{
  "n_layer": 15,
  "d_model": 256,
  "n_head": 4,
  "n_kv_head": 4,
  "head_dim": 64,
  "d_mlp": 1280,
  "vocab_size": 8192,
  "activation": "gelu",
  "norm": "layernorm",
  "norm_place": "post",
  "norm_eps": 1e-05,
  "positions": "learned",
  "qk_norm": false,
  "attn_scale": 0.125,
  "bias": "all",
  "tie_embeddings": true,
  "parallel_block": false,
  "init": "orth",
  "init_std_qkv": 0.0319,
  "init_std_o": 0.00582,
  "init_std_up": 0.0319,
  "init_std_down": 0.00582,
  "optimizer": "muon_variant",
  "lr": 0.00306,
  "lr_mult_o": 3.0,
  "beta1": 0.95,
  "lr_head": 0.0103,
  "grad_clip": 2.0,
  "warmup_steps": 200,
  "schedule": "wsd",
  "decay_fraction": 0.921,
  "decay_shape": "linear",
  "final_lr_fraction": 0.02,
  "batch_tokens": 65536,
  "seq_len": 128,
  "doc_mask": false,
  "train_tokens": 388800000,
  "steps": 5933,
  "dataset": "wikipedia_en"
}
Each number is 500 + 25 x the weight over the matrix's rms, rounded and kept within 0 to 999. Layers, rows and columns count from 0. Numbers have three digits each.

# layer 5 MLP down (transposed), 1280x256, rms 0.0282, rows 1201-1250, columns 128-191
480517526507506461524480487502517547487484531490540528495502487520497508525491472492493469500525574536484468534517520490455490510539530524513478548524487521505471482517468455485505485505478510
493496507496518484506516521469469504518517477507473513510512538525478524425513508514493446533514471479510542503486510498487495501504458490453518459496513482488504478494534514561475470594515448
517515512481471478526503491510477517471494520504553495472483508495518440543520459518475499487525496526512526523525481483506455482519530448487513496461476485502501509522450518441499485514461489
482454517516521493487481448502471504507495529485488505474479453457531505488519515511509483471467481506463529508505488465497478477518492498495460489500509491495527531502499465502523499494471522
548484480495451450517496497489483440530509501462527535469503540506489450542536526493452524495535486504498483489531501488477547511503507509502489496484502485516529515526536549481447446493510460
522480525508509501476503487489494514477531467481533491489536478511493503517493497497483507521500530508448530510500465536484496494479493502484542476512513520538488522521489512524501433475442521
473477514501490475548490523486501519494524527496536478490487490488476508501470464498525493418488515468490469499513511473477489498444523523536492531440516538534511543472474518487530505513480480
496482517494495524514505511504485519488530487480526469489476463522493520475513494493524489493476512564484509493479496481497542457496508489521515496491485503489505502528510518500468467483519492
504493512504504453499496479477495480502532522519506533460500485464484472481509546562518527462487483437486498495500506511506490446491477480505450517489515500504532477511490486494510515530445471
502536518517479542480498507461519491499467477498485506490527485506486459517491514497541538499534503536505499535451466507544493497523470500496501510481481489517513492515497528533476524484528478
486499491495510488472493532531493475496462536520506502508485514494520492480468554467483498481485480509534541451483520501497516479550487531471506518500441492516509504466493483503498516523520516
497509456499516500487468498491495500485529490492502447467472491501551508514507505512508484500490450478476529471497515500531536498520485433497489496487503539489481515505540483546502514460517520
466480518492519489520485476508513537469526522501535521524477515538487490498531445492523531507457508513461551517505490500511478548493478526486473510464533507492512507532473496520527489494502508
513496478502493506526464523538470518536507515517556448518462480534517525484504499533447519520410489524533485479462510528532529472485482510503526470467485493475498475516523499572515473492532555
456481497497522555468512523501517498498516463461496482518522504529479506482493503512532516485466474467495507485464496477433497517514504476465495513512499440517495536492479516496526474539487522
512505481474503531492453465486512471501467505502490520492492470526483511464479498499491457477495501478490506526498479464505498486513504537469530460545494495448521463514490455517509521526506485
486470501501489495490522542505498489582479453512525529523534505537508487478488476475494490497492486532504469493502514497536539477461473520533489445492538445495480530477513521525464495488480505
500496528431500520481552508510454484531514501461470480495511485547534537501522482457492493474479476550527473476477519525529528509508491510514519483517497476451500483493530515481488531489479542
542495516521496492455506490453484520506520519521507482518513503485496519482529496483517492516521510524506472496509507499502503491504550469524480483456495503504500498496494509516526537530482515
514540480516558533532499497512495488522470483500472522555459527487499516480496494496480502523405504472468494495568491554504457425556481533486500509520490471487495485484491483544518502469459493
505451494533496532526474516516515490496486505525516523484514497539536487470547526505484490500526517513516473505528506477505505506485478522497464497525445487510504488489501501494529479526529507
484527486515464490475526523469530492505501511483512502529502482531496550517477502472535537474488475526509437470488509493497491516500471536467523501493518516504506470504505499477507509477506503
474476507492450517540554485481494545487485494519393472460508500516467508495514528504497496468524525466509526484527466524491506465547522511531501537453494520492509474459505480459516493510546457
521520495562496523505507508535487508529461492517524465490485503509483511493485524508483508441510508464457485476483461516447509539490550551489537501518505508502513475505468496488553480496511497
476530491493495496526498415503504551474484513516505515523479511501487487509503519450492488543532506504523478567509465499508518494486556483470432532542485506474527505495485518516530505491519436
526514474484496492489485498537534509537524507515541449514483505462479491479516503510523537496450537479487455498507498444502512497495426502523505467505513421487491504476468482517523449470563460
490477454503499503536453473488522495536449476547493510523481490496489475485496521514464504456489456480479464530504496491490516522534530437502542518475514512499485507501543518525501503524476472
475476491499483478495453546545489508529528485491521537536499497536500467486515479501469502489501508525533492471520480478519521488491496541468520492477522507521435507560485449529494482437457495
502518500477488536525475527500493473474461502461494515494489493508488467496501504477460494461539463486513477479458461493470541498495462501533492524511472512498502470494500505490462492526522511
478574549529524514497509527447467500501498511551487491524503473497505496489505547457488486536489485487504532509505477505496475483475521492480478523507512555510504521513531507502474518495466480
480499434526498502505460522499506481506498527494489514479497478513486527494516529498537514488496506487510536547542503492495495518485500544515509492508555565500497476520497502503502478535470482
499474509507492480536519538490477469446482522497509460482489494472487489523495471480535461458479526519472486510490497473503505529538486512489539500456542517475492498508519527476499514520511473
506492551511499497543541481488487506465493462524499482502510500490458488485503463501508505504508497491499496486517489492512509545501483507494490505482513504487486493518529519471530507484484528
517530484482510489502515473477499519464440483491470472505526483512539463481514516525499481450482510507486522464504469515491456527531507544490486516519463507531539493461483490514492529526438503
504475498483570503544471481504491541474535521513490515487436502537529473495505524488478529502463482481522535451467516490531510535480497519490517512498481500490526476502489496522505491526529537
487510498432452490524418471489484476539471489493486483511482537498511549508516513515516487470477502458476512536483551552512520504541462514488496542497503542505490497471536501498446505469491457
519496487496501491514514503462505520496468478476511520493523460479483553525521494520524502477522494506572453493503488533476469509497467488481500521481508480480468470487535503467482527522545489
528509521517475470497514504485502502526516490487532510517474511533506507534493521531491507533494483507467496544496514528509470454505478468496513505476478463487543574466514519512529474484474499
534474485480494527508491486430514497513478455469488476476529494472506492511481486525480477473499510519496527561496514496503485513434494499510472480465500485502500525470511506516522499540511506
534512505495497497468448502479523529489528484465476492490477508456490497513462494529473507467508481513498494503517484485527524524524520521488492483507525513534512510500498482500508471496523496
464531514511490488508507478481481499493531532476503505524478544470499501496498513505517490507490497518534485472492516505488535488518535531444487512480507478475514502491518505498549480500448530
504499504487456445507502500508456491500486496515506517484513508520468532496524510495497493477506497554503497496470492516485454467529484524465493519510519531494505529513549501466506538501465489
493444539452471509496483490496479496516532514509510490484500544530521490515492503513473472478477505474463493503480506498481491522471459504496534505491546474494499461527496495537525533489518516
532492454491488489466500499512484473467509533483470482508538479478468511473499505485507495504537477520534504515475519502480526509482479510515514541498520537482528467491476470497503508528489490
514502496479490490506494503474506491529458478482508514520494477517490523508457538556479516523523535462490515508487477460487541514500495519481547505498515513510477490524481576483476473503540476
539497530499498502471510510505488503515515530509529517512497516528498486535481496499497545510497506526497465528453490449506480469474503512481520456517484522522508534481485496484548503469523494
508499493504484485504510469517469489550475505512517475501505481465498528465489497467434516534472491524504504514531516519497466514502505533519472513509511499509484504488529475506491526504510482
498554518505505518516480479461474456488506521514472442525478520489499479506475519521520474499477517532531527474475514466503494504503442498489486524480509498502495519512549465512508475508542489
475532503472491524470499492474501476502479470498527490471469509475502519546516501503440498483501453533477541509494505500489533513527482563473481499516476484540479524501533531469548478516513486
467560511513486510431499471523496485465518510468484471525502531526438500517567465508550540514497493487516526487485478500522529462573532505482535540504499491495507502502510516525557481492502505
# layer 5 MLP up, 1280x256, rms 0.0752, rows 1202-1251, columns 128-191
489552514568500516499462528475480523468534405490541506471512519454524447505481472515507502508504510509508506502522495516524532470529537490511511484489511525517486496498510489533482468542463521
471511472496468540494506526496507535464525512540488485468507485491509495502532528527511497530506525485486519535496507492520499518552456487474523505491522490521527500512472501500501514483470465
515513509480494497525465507446479503511487504501515464481521489511478505521526472483542506544555517519505518504517496493501530526503507510517431503520482496516476496509488487474532493487488498
493494497484511512492461507475510470487549488499488486516472463539515510511505497485504521520476418529504465513551499496485490520500514481504459516513476480482503503440514554521446532532503453
503488499495455503449448461504508498497485534495487482484530485500531469490506487512531515458510482456524564522507461506473528532511503474508520487514550503517534511507519485484529497538482545
466473507437509500488525493520482489507498506493477502495478499492498518477498488469501515491515518494450489511491528497470496500515543480506487527511484524455549496491530520501522480522531480
518484484486506472505511487489506472488492493465474529496513517478488495523481494506491506487527513475479492516498503514489533540515512524510519462456507469532485514503509470448492517479471510
501506530493516499515524510460509508513456539457503475492516464525507489492471500542526496520533499542482491523523528483571520520513475501483504517559473471491537534492496514508517499489523490
491495512526511469454478519517527495510482498509513486512541529514499517510519484490530500473521461511493447519495489531515510475470470511495485460499521501495495499506498474496457473504486460
494515533474502452484478504453515515482530481506501429527528480489498522486523502515509544518513496518485441540537521481477503463487500529510487532444505506528493514511471465512490506500516473
517516517511473490466498481532434528503458505490537494498504474510527490473486471534481486468504457535478506514525484519482467520483513501472491536527464479522486456500496538512450505520548492
516489511477478483508529525494456437479498488493499508475521475488515501505483506505488507464516482488477446458492488528489536487488508501507526533483506502515485499469498494462521530509499505
515513488461511511510551472492514517523472522526459529485520500482517473518454504494480521465489500503509489494526492497519506497546524485547460508524491534537502530494549488466530483503513468
485501550474478501488518512539491485544533498495515567534516516491519537469468494520482520498504533495469516459486500526506499523564493505517522513494518555502504518468517498503539529469510505
522472530531536517480491489486508484508500500521504484511454526546491506490492534467528513517459520456511494468530525490486509559506474512518546493526463486528503509488522489469486504496479469
524454482522502490470451535516498509473551538458486509506482485464516522467509548506510530512538498488479508490523470498501516500511453459498511485503522523454488529493467493485428499502507509
481533547499494517507488499501489506509528489527549477467549475433548478498490494549542479437535504493533492489520515529498528496525470549520525493505471482524498507472517468495499511546509536
494472486532493472506508503514507472513483478511489531461485493460476473535488489483515495552504494527501511527509510502512518528515502523481470498520483485471525489491491527500480526513513481
510491525515509459498528503505520513547493477526506447550435512478514512494481532482525494520491512531514507474502479528478504440540487479489529480508515505504503507501484496532535503552491486
484484472530487505527499506485479514485467518477492474527515475501519496482476499476471501498541492412521498478486539490537562490471501453533483501539468471488461461524529483470519522493529484
519490510529509516543473506540513469481472482472537489499579538462535524473509474503512458459518522479472525476529494477502468455537506507466529489453482492527485508490486469475552506475478485
486511546506496520467472509509498498501522490461499533532447480493495514565497509473532523498518484483495558556511521528519537490480534458509495495514460481531516499526504479522481506485469490
522484558489499505525467561464513520531466493508549483511487502498480478482511515482472482460534501483471510466480540527455509500491498493499487499508499476513499470495506500476518488483528470
489491493497511479553500549467505511482527517486485447503483551505515539510496493541515510502497490502460486476510487486562494526470484498482463497500467521538488528493518447533506501551511507
501502491500504485456498513491519517503505492458497525489487485502557504496469500486489510515529509493434484529461490504519493488499519483506543495534562470482480505486485463494544476501494465
501532487497457465509516552473484504495499501485506551494531470473490449493504507521497514504501518514473506513492513476470531530508519475481507514534500497492472548506485506505513501473485524
464447493487478504535493512524490477506518474481514482536512472479497479477503520494476509535532486540502523508514519456514468505499486508471527514530534442515501496505517465491572519555496493
489421491455480486499468510508514505542500481460490441508510510529493509497499469472531488525458510462508491508490538513453496505501530490539521539534537476530464531514510523525489478520485507
518519466466513503486446455486521457497508499500481479524505531503457530532522463524528512452518516474505463523507503512489487518515478491463519495485508482492520499468479519470513472495516497
510569521508495509499501507497510515514546507478492489509465504529507446479436495540487478530512492483481513478525506483476498508484476483523486475527479522532487505456477481500520497495512482
576469495530537568507544486500519518479507507477557495504493501529505505504446477503488530501522506483464504462495502469532472510481494516477552480495504485514501468523502481464489526531479496
529516467488479496487486475516499482480499495499491510512501471502539486515452498487470503496499529470467510512492533519494461508495498490493513505498488520509478492477495518464517491494499478
505516488474517522494546536494504506501493473485467477459502455482546501521477480463460532471509519452501518487485481511493480474484514501517455522517536502480530483522512488493492507517501481
479494532483509530460509473435493520503490464517473476535516523509499511512521531511476491480518511519527497469525494506508501475524493516461460517503520501478564554501538466483543496532485548
472519502488504441515469470489504501481475464534417536467499466519521489472500495498512488448513492486485532484567492515522507531523521521541511513491547472515494462452508556516533481511536491
486483511474503526516519499493503519486523506501489507490513497535505476501497511458498493470513507472516493527522489493511537479493528539453498517516478458489490516540519500529469507509450496
434502494515517536511483500593486493508501488519486472531484506465450498513504511496535489541483511525462442520516515537500476486521494459459522533496483511466498544495499525476514498509571474
492495476469485493512547482539466540466467525511532526476445485497490476508447520474526506527486463485528483528488510510500534584445483478459470518492458494466493491538464492512502497478516489
481522499468516471481544505465503479477468491487476494519501515488511538546480495498560459484506511494542457505512493446475525492507521512485518495493497552517472503525544477522474531539482500
551495489516515459472513501442478555465506501525507484543526526499532490465522541514496451493514507471509540472492477528513499511545483538447534491508466490494510565497524503461529491515470514
472545509473476496485517492506508505508498508496489511447494491498503484528506461543530480503552478505501497520540485469527497509511504511484439523520501518506511493528462532474524497501492493
499506514494520501497461456493488519512515499465529506520498471498494470507480508518551487508509513502488517505488537473499457467509465465503503490507534503472510500473515486507478497531503501
525457492493491457487487508530494513486540496508471478496492507506516492450492508516513468514511501540479489545526446524496497513513478487573499485489510515536509491522515514469522484538487515
465482498492488519490528482547491494493523503506465489476544481461453487524525523526541515510454500473517509439522532468534527511482469538497506484524486492504489490534505468482473506539520465
491542535533483495460492470466524500544489529551503514523495477532501510493538456487445483484515480444539533536549552449469501496493516508450461498472504524484513517520519460500494510454512475
484533492508518472513535464513484497538511535521498469487536497497513518473509480499489509494519539482505493504514506534474491506534499524479489524530478542514497490481486510525507536509515504
492533487536468503471500548512534470493508563495491482508492487466477566511494484508504473490535496506493487501490481526503509492583496479502521479472479545514510506501499481519510511449504467
504504567503504501524487504519444532514481501492537476480522500479501491504483524494512551509490515484470489477511543506502572502519502475477519461502492511529500485517507494462489461488504455
439442521514460487486526515502517509502506520525496465493434539536490467482514490517517488545520494473505510492483512488498522457481523486480452514487516493501517486548493496552540485513511472
459530470529501429487500534478474437528504463514478478482532503506515497537494488518536501497532501527490503547510479521499515492501438540507478542496475537498500517467497507504477510520504484